Each number is 128 + 24 x the weight over its row's rms, rounded and kept within 0 to 255. Layers, rows and columns count from 0. The size above them is the row's rms in percent of the matrix's.

# layer 3 MLP up, 192x96, rms 0.174, rows 172-191, columns 0-95
size [111 106  93  97  98 100 102 100 113  99  96  95 101 100 107  89  98 106  95  90]
[[125 178 103 147 117 146 114 137  85  99 144  95 146 132 106 140 126 116 138 104 128 142 125 120 143 123 146 103 148 125 122 149 137 132 162 136 155 171 137 131 173 200 119 130  88 198 134 141 117 129 111 144 168 132 124 122  78 133 137 110 111 104 133 108 107 158 151 137  64 130  85 132 130 114 130 164 112 113  98 136 126 143 136 162 109 147 175 124 133 104 114 128 104 122 121 168]
 [121 146 126 142 114 109 144 175 123 120 134  76 141 100 120 112 109 132 129 133  81 134 159 148 105  63 126 126 128 134 136 120  96 117 114  99  86 123 112 157 154 132 160 131 119  88 151 155 114 154 154 134  98  80 130 172 133 139 131 129 101 135 156 124  94 110 147 130 129 146 159  98 136 122 120 137 190 127 133 129  78  92 158 132  93 116 175  86 122 147 129 129 120 164 128 105]
 [128  96 108 125 149 106 116 151 155 114  81 129  84  89 150 143 124 123 172 113 149 122 135 154 145 103 126 143  99 116 150  81 124 140 106 131 132 131 163 153 104  99 152 131 139 157 159 110 119 121  76 156 117 108 119  70  89 130 173 157 118 141 146 100 108 115 116 160 122 147 111 126 128 100 123 164 124 130 126 189 100 142 137 146 128 112 115 118 123 136 128 129 181 177 152 152]
 [117  89 136 166 153 160 120 119 148 123 119  78 131 130 140 102 139 129 131 111  93 106 107 136 162 113 136 137 124 109 139 141 144 155 123 168 128 113 154 134 158 151  75 137 149 134 135 140 114 136 115 117 123 139 140 102 141 122 132 139  80 133 143 117  87 142  98 157  93 124 153  91 245 176 109 139 128 101 118 137 138 136 127 129  90 131  96 122 116 108 123 106 120 114 145 137]
 [132 173 126 163 137 131 119 139 122 120 102 110 143 138  64 144 132  75 127 136 124 103 139 121 132 100 166 120 142 104  94 107 127 133 132 129 101 100 158 177 165 157 120 121  77 127 107 143 116 153 107 130 158 100 155 120 151  62 160 110 118 134  94 165 125  84 119 120 128 163 120 118 112 111 125 148 138 161 128 175 118  79 150 157 123 135 103 114 133 101 141 115 107 135 113 145]
 [ 99 128 164 139 138 110 118 116 157 114 132 103 137 133 117 123 138 114 133 147 126 102 124 187 128 148 155 162 135 132 139 168 157 154 135  91 122 123 128 179 167 139 168 127 117 141  93 146 152 146  98 132 128 138 121 128 123 104 133  86 131 107 172 122 128 106  80 109  75 135 153 147 106 159 106 124 157 123 125 122  80 108 128  62 139 155 115 133 143 101 169 111 128 106 159  87]
 [132 159  95 172 128 110 138 151 168 112  88 172 100 154 134  94 111 130 126 143 169 122 124 115 167 158 130 121 146 103 140 126 117 114  93 107  94 121 122 139 141  70  93 120 105 117 148 112 155 125 148 116 103 145  69 108 123 105 164 141 135 136 155 105 134 144 105 115 155 105  69 128 118 124 131 135 148 119 137 149 104  94 143 112  91 137 117 132 108 156 174 151  84 115 152 140]
 [122 112 103 150  66 115 150 114 144 101 168 160 113 120 108 126  98 115 157 114  99 121 106 120 169 130 112 151 105 103 129  71 147  99 118 129 109 167 152 116 123 155 200 141 123 133 118 188 109 146 116 126 137 108  88 159 151 159 147 130 135 120 118  92 132 111 159 116 100 124 141 129 144 112 135 117 123 150 154 121 176 162 135 130 147 117 127 126 123 147 123  74  97 127 100 124]
 [137 111 130 152 150 122 133 130 119 151  91 122 109 117 131 147 102 111 131 113 126  66 132 135 107  72 104 125 105 127 121 102 165  91 157 127 126 120  93 128  90 151  95 139 135 121  84 138 117 127 105 133 120 123  86 145 104 149  63 145 125 169 123 137 135 114 137 158 142 155 163 121  92  95 122 123 160 138 181 149 129 174 113 139 112 148  84 112 124 115 105  84 166 128 118 143]
 [125 106 124 194 146 121 111 144 123 121 135 153  92 136 117 108 145 115 158 120 126 108 137  92 106 134 159 136  98  87 126 114 127  76 150 150 139 116 127 133 120 173 101 105 138 120 139 133 124 131 117 157 162 170 130 110 186 155 131  99  81 137 157  63 109 135 123 115 139 129 122 107 122 165 154 130 155  99 124  87 132 176 155 144 148 138 130  97 139 144 108 127 136 154 163 159]
 [139 124 140 136 164 113 130 118 132 116 137 104 100 146 117 155  97 153 127 160 164 110 140  84 131 137 134 124  74 149  99 117 131 159 130 119 126  97 146 154 115 124 143 162 107 126 155 138 129 139 160 110 157 140 111 104 135  94 126  88 123 132  98 122 150  98 153  90 127 106  98 109 129 103 101 156 120 193 132 121 126 150  84 117 101 101 141 101 151 163 151 119 182  58 113 121]
 [158  93 148 114 159 143 146 131 118 142  95 133  94 139 114 144 120 145 161 113 109 110 168 134 136 128 143  93  88 175 103 130 131 118 108 126 111 110 107 113 135 151 151 142  93 119 143 112 123 117 111 139 147 185 121 149 159 139  66  79 110 100 112 102 134 137 117 141 134 122 143  94  99 114 108 111  95  93  79 131 154  91 106 103 139 156 119  98 149 122 104  98 165 136  83 148]
 [129 117 116  83 131 128 168 152  93  76 124 119 153 123 142 111 113 139 107 148 137 157 173 111 145 123 124 126 130 104 146 112  81 120 160 133 169 137 105 119 150 138 147 123 127 135 174 132 135 112 127  82 125 161 148 103 121  98 127  67 132 124 119  96 123 114 125 106  83  93 113 148 113 164 164 156 132 168 146 149 162 102 159 120 113 124 151 133 100 149 120 119 192 108 139 148]
 [110 117 147 157  97 123 130  93 173 136 116 110 151 114 137 147 145 147 114 126 128 139 149 142 123 144 165 118 107 125 121 128 121 188 125 144 115 140 200 132  80 166 115 144 147 101 104 159 124 100 121  87 127 150 108 104 158 116 143 146 112 148 153 146 128  92 134 128 121 159 124 112  90 143 168 107  52 132 110 125 168 170 112 143 140 120 141 126 124 166 106  94 146 112 133 117]
 [125  85 144  73 167 106 110 117 125 118  99 132 124 143 143 118 106 131 153  97 127  91 128 132 141 134  76 114 125 129 100 172 138 100 167 134 118  97 108 176 143 108 147 114 161 128 134 133 122 124 102 145 132 149 107 155 142 154 105 117 113 163 149 122 143 144 136  96 131 146 127 113 129 116 159 162 186 186 157 159 133  91 132 150 149 106  97 126 133  95 120 107  91 125  94 167]
 [123 150 154 121 142 135 130 137  90 131 155 130 115 132 144  97 134 118 130 136 154 114 157 129 136 117 116 140  86 116 132 134  95  96 108 139  83 107 124 116 110 142 157 169 141 136 123 155 131  77  75  71 106 141 134 152 133 109 132 131 149 155 172 162 111 128 187 107 159 145 112 104 100  68 159 128 104 153 119  74 139  75 130 107 152 130 114 125 134 139 125 154 115 123 126 157]
 [120 153 159 150 121 138  82 192 137 142 114 100  98 111 132 134 121 113 106 146  98 116 137 101 117  95 113 128 122 134 140  65 169 123 140 109 118 133 125 123 107 150 122 164 143 103 104 177 122  87 116 148 114 119 128 148 128 107 123 173 174 105 136 161 123  89 117 101 112 146 124 156  72 122 115 155 150 150 136  83 143 114 163 144  98  98 165 129 131 131 143 122 143 100 105 142]
 [130 119 129 156 118 121 128 153  97 139 125 159 136  80 163 121 162 148 140 116 129 149 132 110 144  86 140  91 156 138 110  90  94 141 163 118 147 132  96 160 120 142 127 149 150 127 118 121 101 145 161 129 125  83 104 175 119 154 142 119 134 141 120 119  87 114 122 137 136 140 134 118 104 123 147 120  54 113 158 133 143 122 205 153  98 113 101 111 174 106 151 143 115  87 120 116]
 [ 97 131  96 128 141 101 135 115 188 149 112 153 109 120 107  74 122 138 183 141  99 113 113 141 132 130 139 108 170 142 103 129 129 115  97 101 105 113  75 144 136 144 112 106  95 117 172 115 133 153 143 143 109  90 157  92 146 115 160 145 111 158 130 135 102 179 121  82 153 122 152  84 116 127 128 121 171 136 131 119 127 130 168 141  86 159  98 121 143 114 121 128 147 123 137 137]
 [156  68 176  90 171 100 135 134 138 108  83 162 103 133 102  95 145 165 103 129 122 119  90 128 122 143 158 114 118 141 141 130 112 112 162 135  75  92 116 163 134 137 122 168 126 129 131 165 149 106 128 127 137 105  75 139 155  97 130 138 155 158 117 116 114 116 124  91 117 127 128 149 132  98 139 149 112  95 123 146 136 150 130 159  97 169 139  91  89 115 156 131 146 126 147 126]]
# layer 3 MLP down (transposed), 192x96, rms 0.173, rows 172-191, columns 0-95
size [106  94  95  97  97  99 100  98 106 102  93  96 105  97 102  97  97  97 104  94]
[[117 128 145  93 113 171 136 158  73 143 145 108 114  99 148 126 100 119 109 131 158 144 113 113 123 123 127  94 118 105  78 134 120 146 165 140 148 153 160 122 133 139 141 128 108 130 173 107 159 129 113 154 114 127 141 136 101 115  96 170 156 117 100 124 160 157 146 133 140 138 137 100 118 157 140 134 114 146  47  83 127 180 138 124 107  88 148 145 128 122 128 184 122 142 103 111]
 [148 118 126 156 118 114 150 119 119 101 124 131 108 104 117 127  89 109 149 165 112 136 164 148 152 152 132 102 133 128  99 144 173 141 121 163 138 139  93 103 146  77 109  90 132 136  84 128 151 134 124 133 104 103  95 126 109  85 107  90 109  94 115 132 116 106 134 110 144 159 195 137 122 132 152 109 108 108 102  99 123 169 113  79 123 120 125 121 145 100 163 189 129 139 139 156]
 [129 147 144 106 148 130 120 130 172 126 154 148 150 187 137 162 133 133 116 140  76 129  85  91  82 123 100  68 126 138 154 113  80 136 133 122 149 105 148 170 125 117 121 120 105 127 150 109 111  62 161 159 103 120 142 148 138 122 103 119 116 162 110 144 135 137 143 142 130  90 135 127 128 101 109 157 120 139 161 135 102 133 160 119  89  99 149 113 145  99 161  99 112 119 117 123]
 [147 115 122  81 109 111 101 136 141 122 151 132 133  77 187 134 133 136 135 153 145 106 127 159  80 139 127 135 137 126 142 150  58 163 162 120 115 140 125  61 150 128 134 128 117 106 160 144 135 112  96 117 101 127 115 186 124 109 122  98 125 136 141  94 151  99 142 155 133 136  96 125 114 147 116 155 149  80 120 135 149 131 155 106 152 113 157 117 123 141 127 148 152 109 129  75]
 [124  93 134 132  97 107 117 132 109 138 193 116 124 100 133 104 131 134 100 104 122 129 196 148 142 165 122 123  93 154 123 142 110 137 131 118 154 162  98 109 108 103 164 114 134 180 160  90 105 120 133 139 105 167 129 115  97 152  97 119 155 116 149 114 130 138 113 139 122  68 125  98 132 117 128 116  93  96 116 105 121 138 100 124 144 127 164 126 129 173 111 157 107 102 162 165]
 [174 155 116 108 113 189 118 156 112 130 100 152  93 142 124 149 127 131 147 114 130 127 108 106 160 118 137 127 141 133 115 105 110 100 111 144 144 157 118 101 117 107 115 124 128 155 164  75  97 139 135 115 182 119 160 146 125 118 140 136  95 166 105 107 145 178 176 120 130 133  56  98 130 130 137 101 130 122 131 139 147 145 121 127  68 138 117 119 112 117  85 150 118 132 137 168]
 [ 99 109 122 101 142 136 118 176 124 175 178 171 124 109 116 120 141  86 153 127 120 116 138 169 126 151 170 129 120 132 152 153  92 131 177 105 161 152 122 156  71 156 136 125 148 152 130  96 128 137 108 148 198 119 118 173 127 152 113 126 114  93 125 127 122 105 139 135  78 135 129 101 135 132 121 146 125 118 119 166 136 145 123 110 129 132 137 159 136 114 106  99 131 179 121 107]
 [116 133 148 120 126 146 125  96  96 103 140 139 163 130 159  98 125 155 128 151 118 114 141 114 159 177 101 164 136 170 151 138  98 112 164 156 116 119 160 129  82  99 115 146 149 103 137 112 135 130 141 133 129 192 119  85 105 130 128 149 135 140 167 126  93 164  82 106 125 148 141 142 146 117 150  86 124 144  96 154 104  96 105 161 124 121 131 134 136 146 121 155 138 124 184 171]
 [103 155 142 126 183 166 137 161 114 104 123 106 149 120 127 101 128 147  86 131 130 106 133 116 124 111 157 136 156 111 138 140  99 127 132  65 107 130 173 148 115 171 102  98 107 148 110  97  97 108  98  66 128 154 130 155 130 141 180 144 123 160 127 131 149 117 127 147 120 102  91 150 128 118 105 190 109  98 124 156 116 117 110 127 110 137 129 131  99  99 140  99 137  99 113 145]
 [125 113 126 125 128 121 126 132 115 114 147 136 155 211  99 119 150 174 123  87 144 166 110 121 150 112 162  99 144 158 143 150 104  97 130 150  93 127 106  95 108 112 131 142 114 159 150 166 147 124 140 125 123 155 139 104 141 141  99 117 147 139 148 130 178 169 160  81 148 107 106  98 106  99 168 155 107 164 102 121 104 107 132 119 127 133 150 101 133 115 146 157 128 144  92 100]
 [104 115 105 128  90 149 125 115 157  89 132  74 147 118 121 111 138 130 126 153 151 127 112 163 133 105 162 175 146 131  80 151 132  95 145 166 151 176 148 141 155 112  98  73 131 126  92 144 123  97 162 140 134 110 101 130 122 171  92 108 131 142 123 108 118 131  92 150 130 140 106 129 115 136 162  88 144  96 158 169 103 123 144 112 127 157 146 143 148  92 102 135 145 127  97 137]
 [130 107 109 163 179  82 141 127 149 122 169 118 179 124 108 136 191 124 138  95 134 127 139 136 131 100 110 149 139 104 155 139 133 141 182 168 135 165 145 134 162 108 129  99 166 117 131 121 160 129 135 163 123 136 137 131 105 177 136 131 133 140 107 157 113 119 108 116 104 128 153  92 128 130 134 107 142 107  98 132  89 113 144 121 100 133 119 151  87  75 160 118 138 171 152 115]
 [140 163  88 105 134 163  96 141  95  97 142 110 133 146 115 131 145 128  83 150 105 134 102 115 104 145  87 119 105 108  86 131 121 173 164 153 113 117 162 125 111 176 124  93 126 111 105 107 116 171 164 108 107 170 145 126 118 150 139 120 158 129  82 125 109 158 114 100 148 123 131 123 108 138 131  99  91 134 163 155  93 136 157 134 156 155 148 121  88 142 146 107 123 116 128 172]
 [113 121 142 118 139 109 131 120 117 156 109 161 117 132  94  72 138 124 152 135 113 144 120 148 119 118  63 125 153 139 167 119 109  89 155 105 106 111  87 140 130 121 147 141 106 108 142 103 153 130 130 146 171 114 147 149  90 117 126 137 114 108 142 120 118 148  96 131 191 119  78 128 147 119 100 146 191 137 136 109 117  79 147 114 111 146 143 108  82 102 114 130 150 151 117  79]
 [115 152 129 170 111 150 110  98 132 140 142  81 111  99 132 126 138 140 130 114 144  99 140 132 134 132  87 134 126 171 134 108 105 183 107 115 106 148 122 108 142 121 150 114 148 133 111 100 101 127  72 120 159 115 122 141 143  98 163 112 111 118 106 144 126 146 111 122 131  98 104 142 126  98  99 129 132  77 131 110 145 206 115 109 117 167  93  99  86 120 118 142 116 174 160  94]
 [165  94 157 120 137 160 116 130 149 127 131 140 123  83 113 165  95 106 143 156 119 113  86 144 117 139 116 105 128 155 167  80 144 151 119 146 161 138 173 139 177 111 145 121 112 175 108 128 117 160 155 162 148 119 152 109 132 107 127 105 132 120 133 101 160 164  88 113 122 115 147  93 141 124 122  94 154  68 141 105 127 132 139 123 109 100 138 105 132 141 145 102 139 170 167 105]
 [125 122 118  83 144 128 155 173 105 139 177 147 118 115 132 115 180 117 130 111 128 126 161 132 108 175  86 122 155 129 143 163  85 136 112 129 141 148 123  98 159 111  81  90  86 167 119 131 113 128 131 125 168 116 133 126  85 152 112 108 136 164 137  89 116 158 120 134 119 115  94  92 151 121 151  90 128 126 111 154 117 173  94 133 126 151 121 119  92 141 104 103 107 144 154 122]
 [106 141 150 123 113 120 108 112 119 119 120 166 132 116 146  93 127  98 104 112 161 127 132 161 129 125 148 147 118 132 139 189  85 166 138 182 101 142 117 159 167  98  83 130 126 129 111 143 184 155 136 124 113 154 138 146 100 158 132  97 102 145 116 139 124 138 156  91 114 145 173 102 136 105 160 112 140 111 102 122 150 107 148 112 121 129  91  74 139  83 154 119 153 116 112 118]
 [129 144 137 135 138  97 133 126 133 107 110 125 148  99  78  92  93 179 125 102 127 133  96 171 154 162 120 147 105  86 107 126 110 165 141 162  94 141 146 103  98 129 114 130 122 107 147 160 121 129 148 119  88  89 120 188  91 119 108 142 145 159 117 157 148 111 123 107 109 128 145 159 170 108  83 168 119 101 101 115 148 150 132 131 145  95 151 143  99 151 113 129 148 132 135 149]
 [121 176 116 101 144 161 138  81  77  94 153 121 199  93 120 142 131 119  99 125 119 119 126 111 197 112  89 145 114 134 141 154 158 117 140 114 153 143 160 117 145 128  93 142 162 121 137  99  96 121 145 146 140 168 141 144 138 150 117 117 119  81 118 161 160 117 145 164 137 116 132 119 112 170 134 148 110 124 147 105 118 111 132 113 151 124 139 141 146 166 135 130 102  84 114 130]]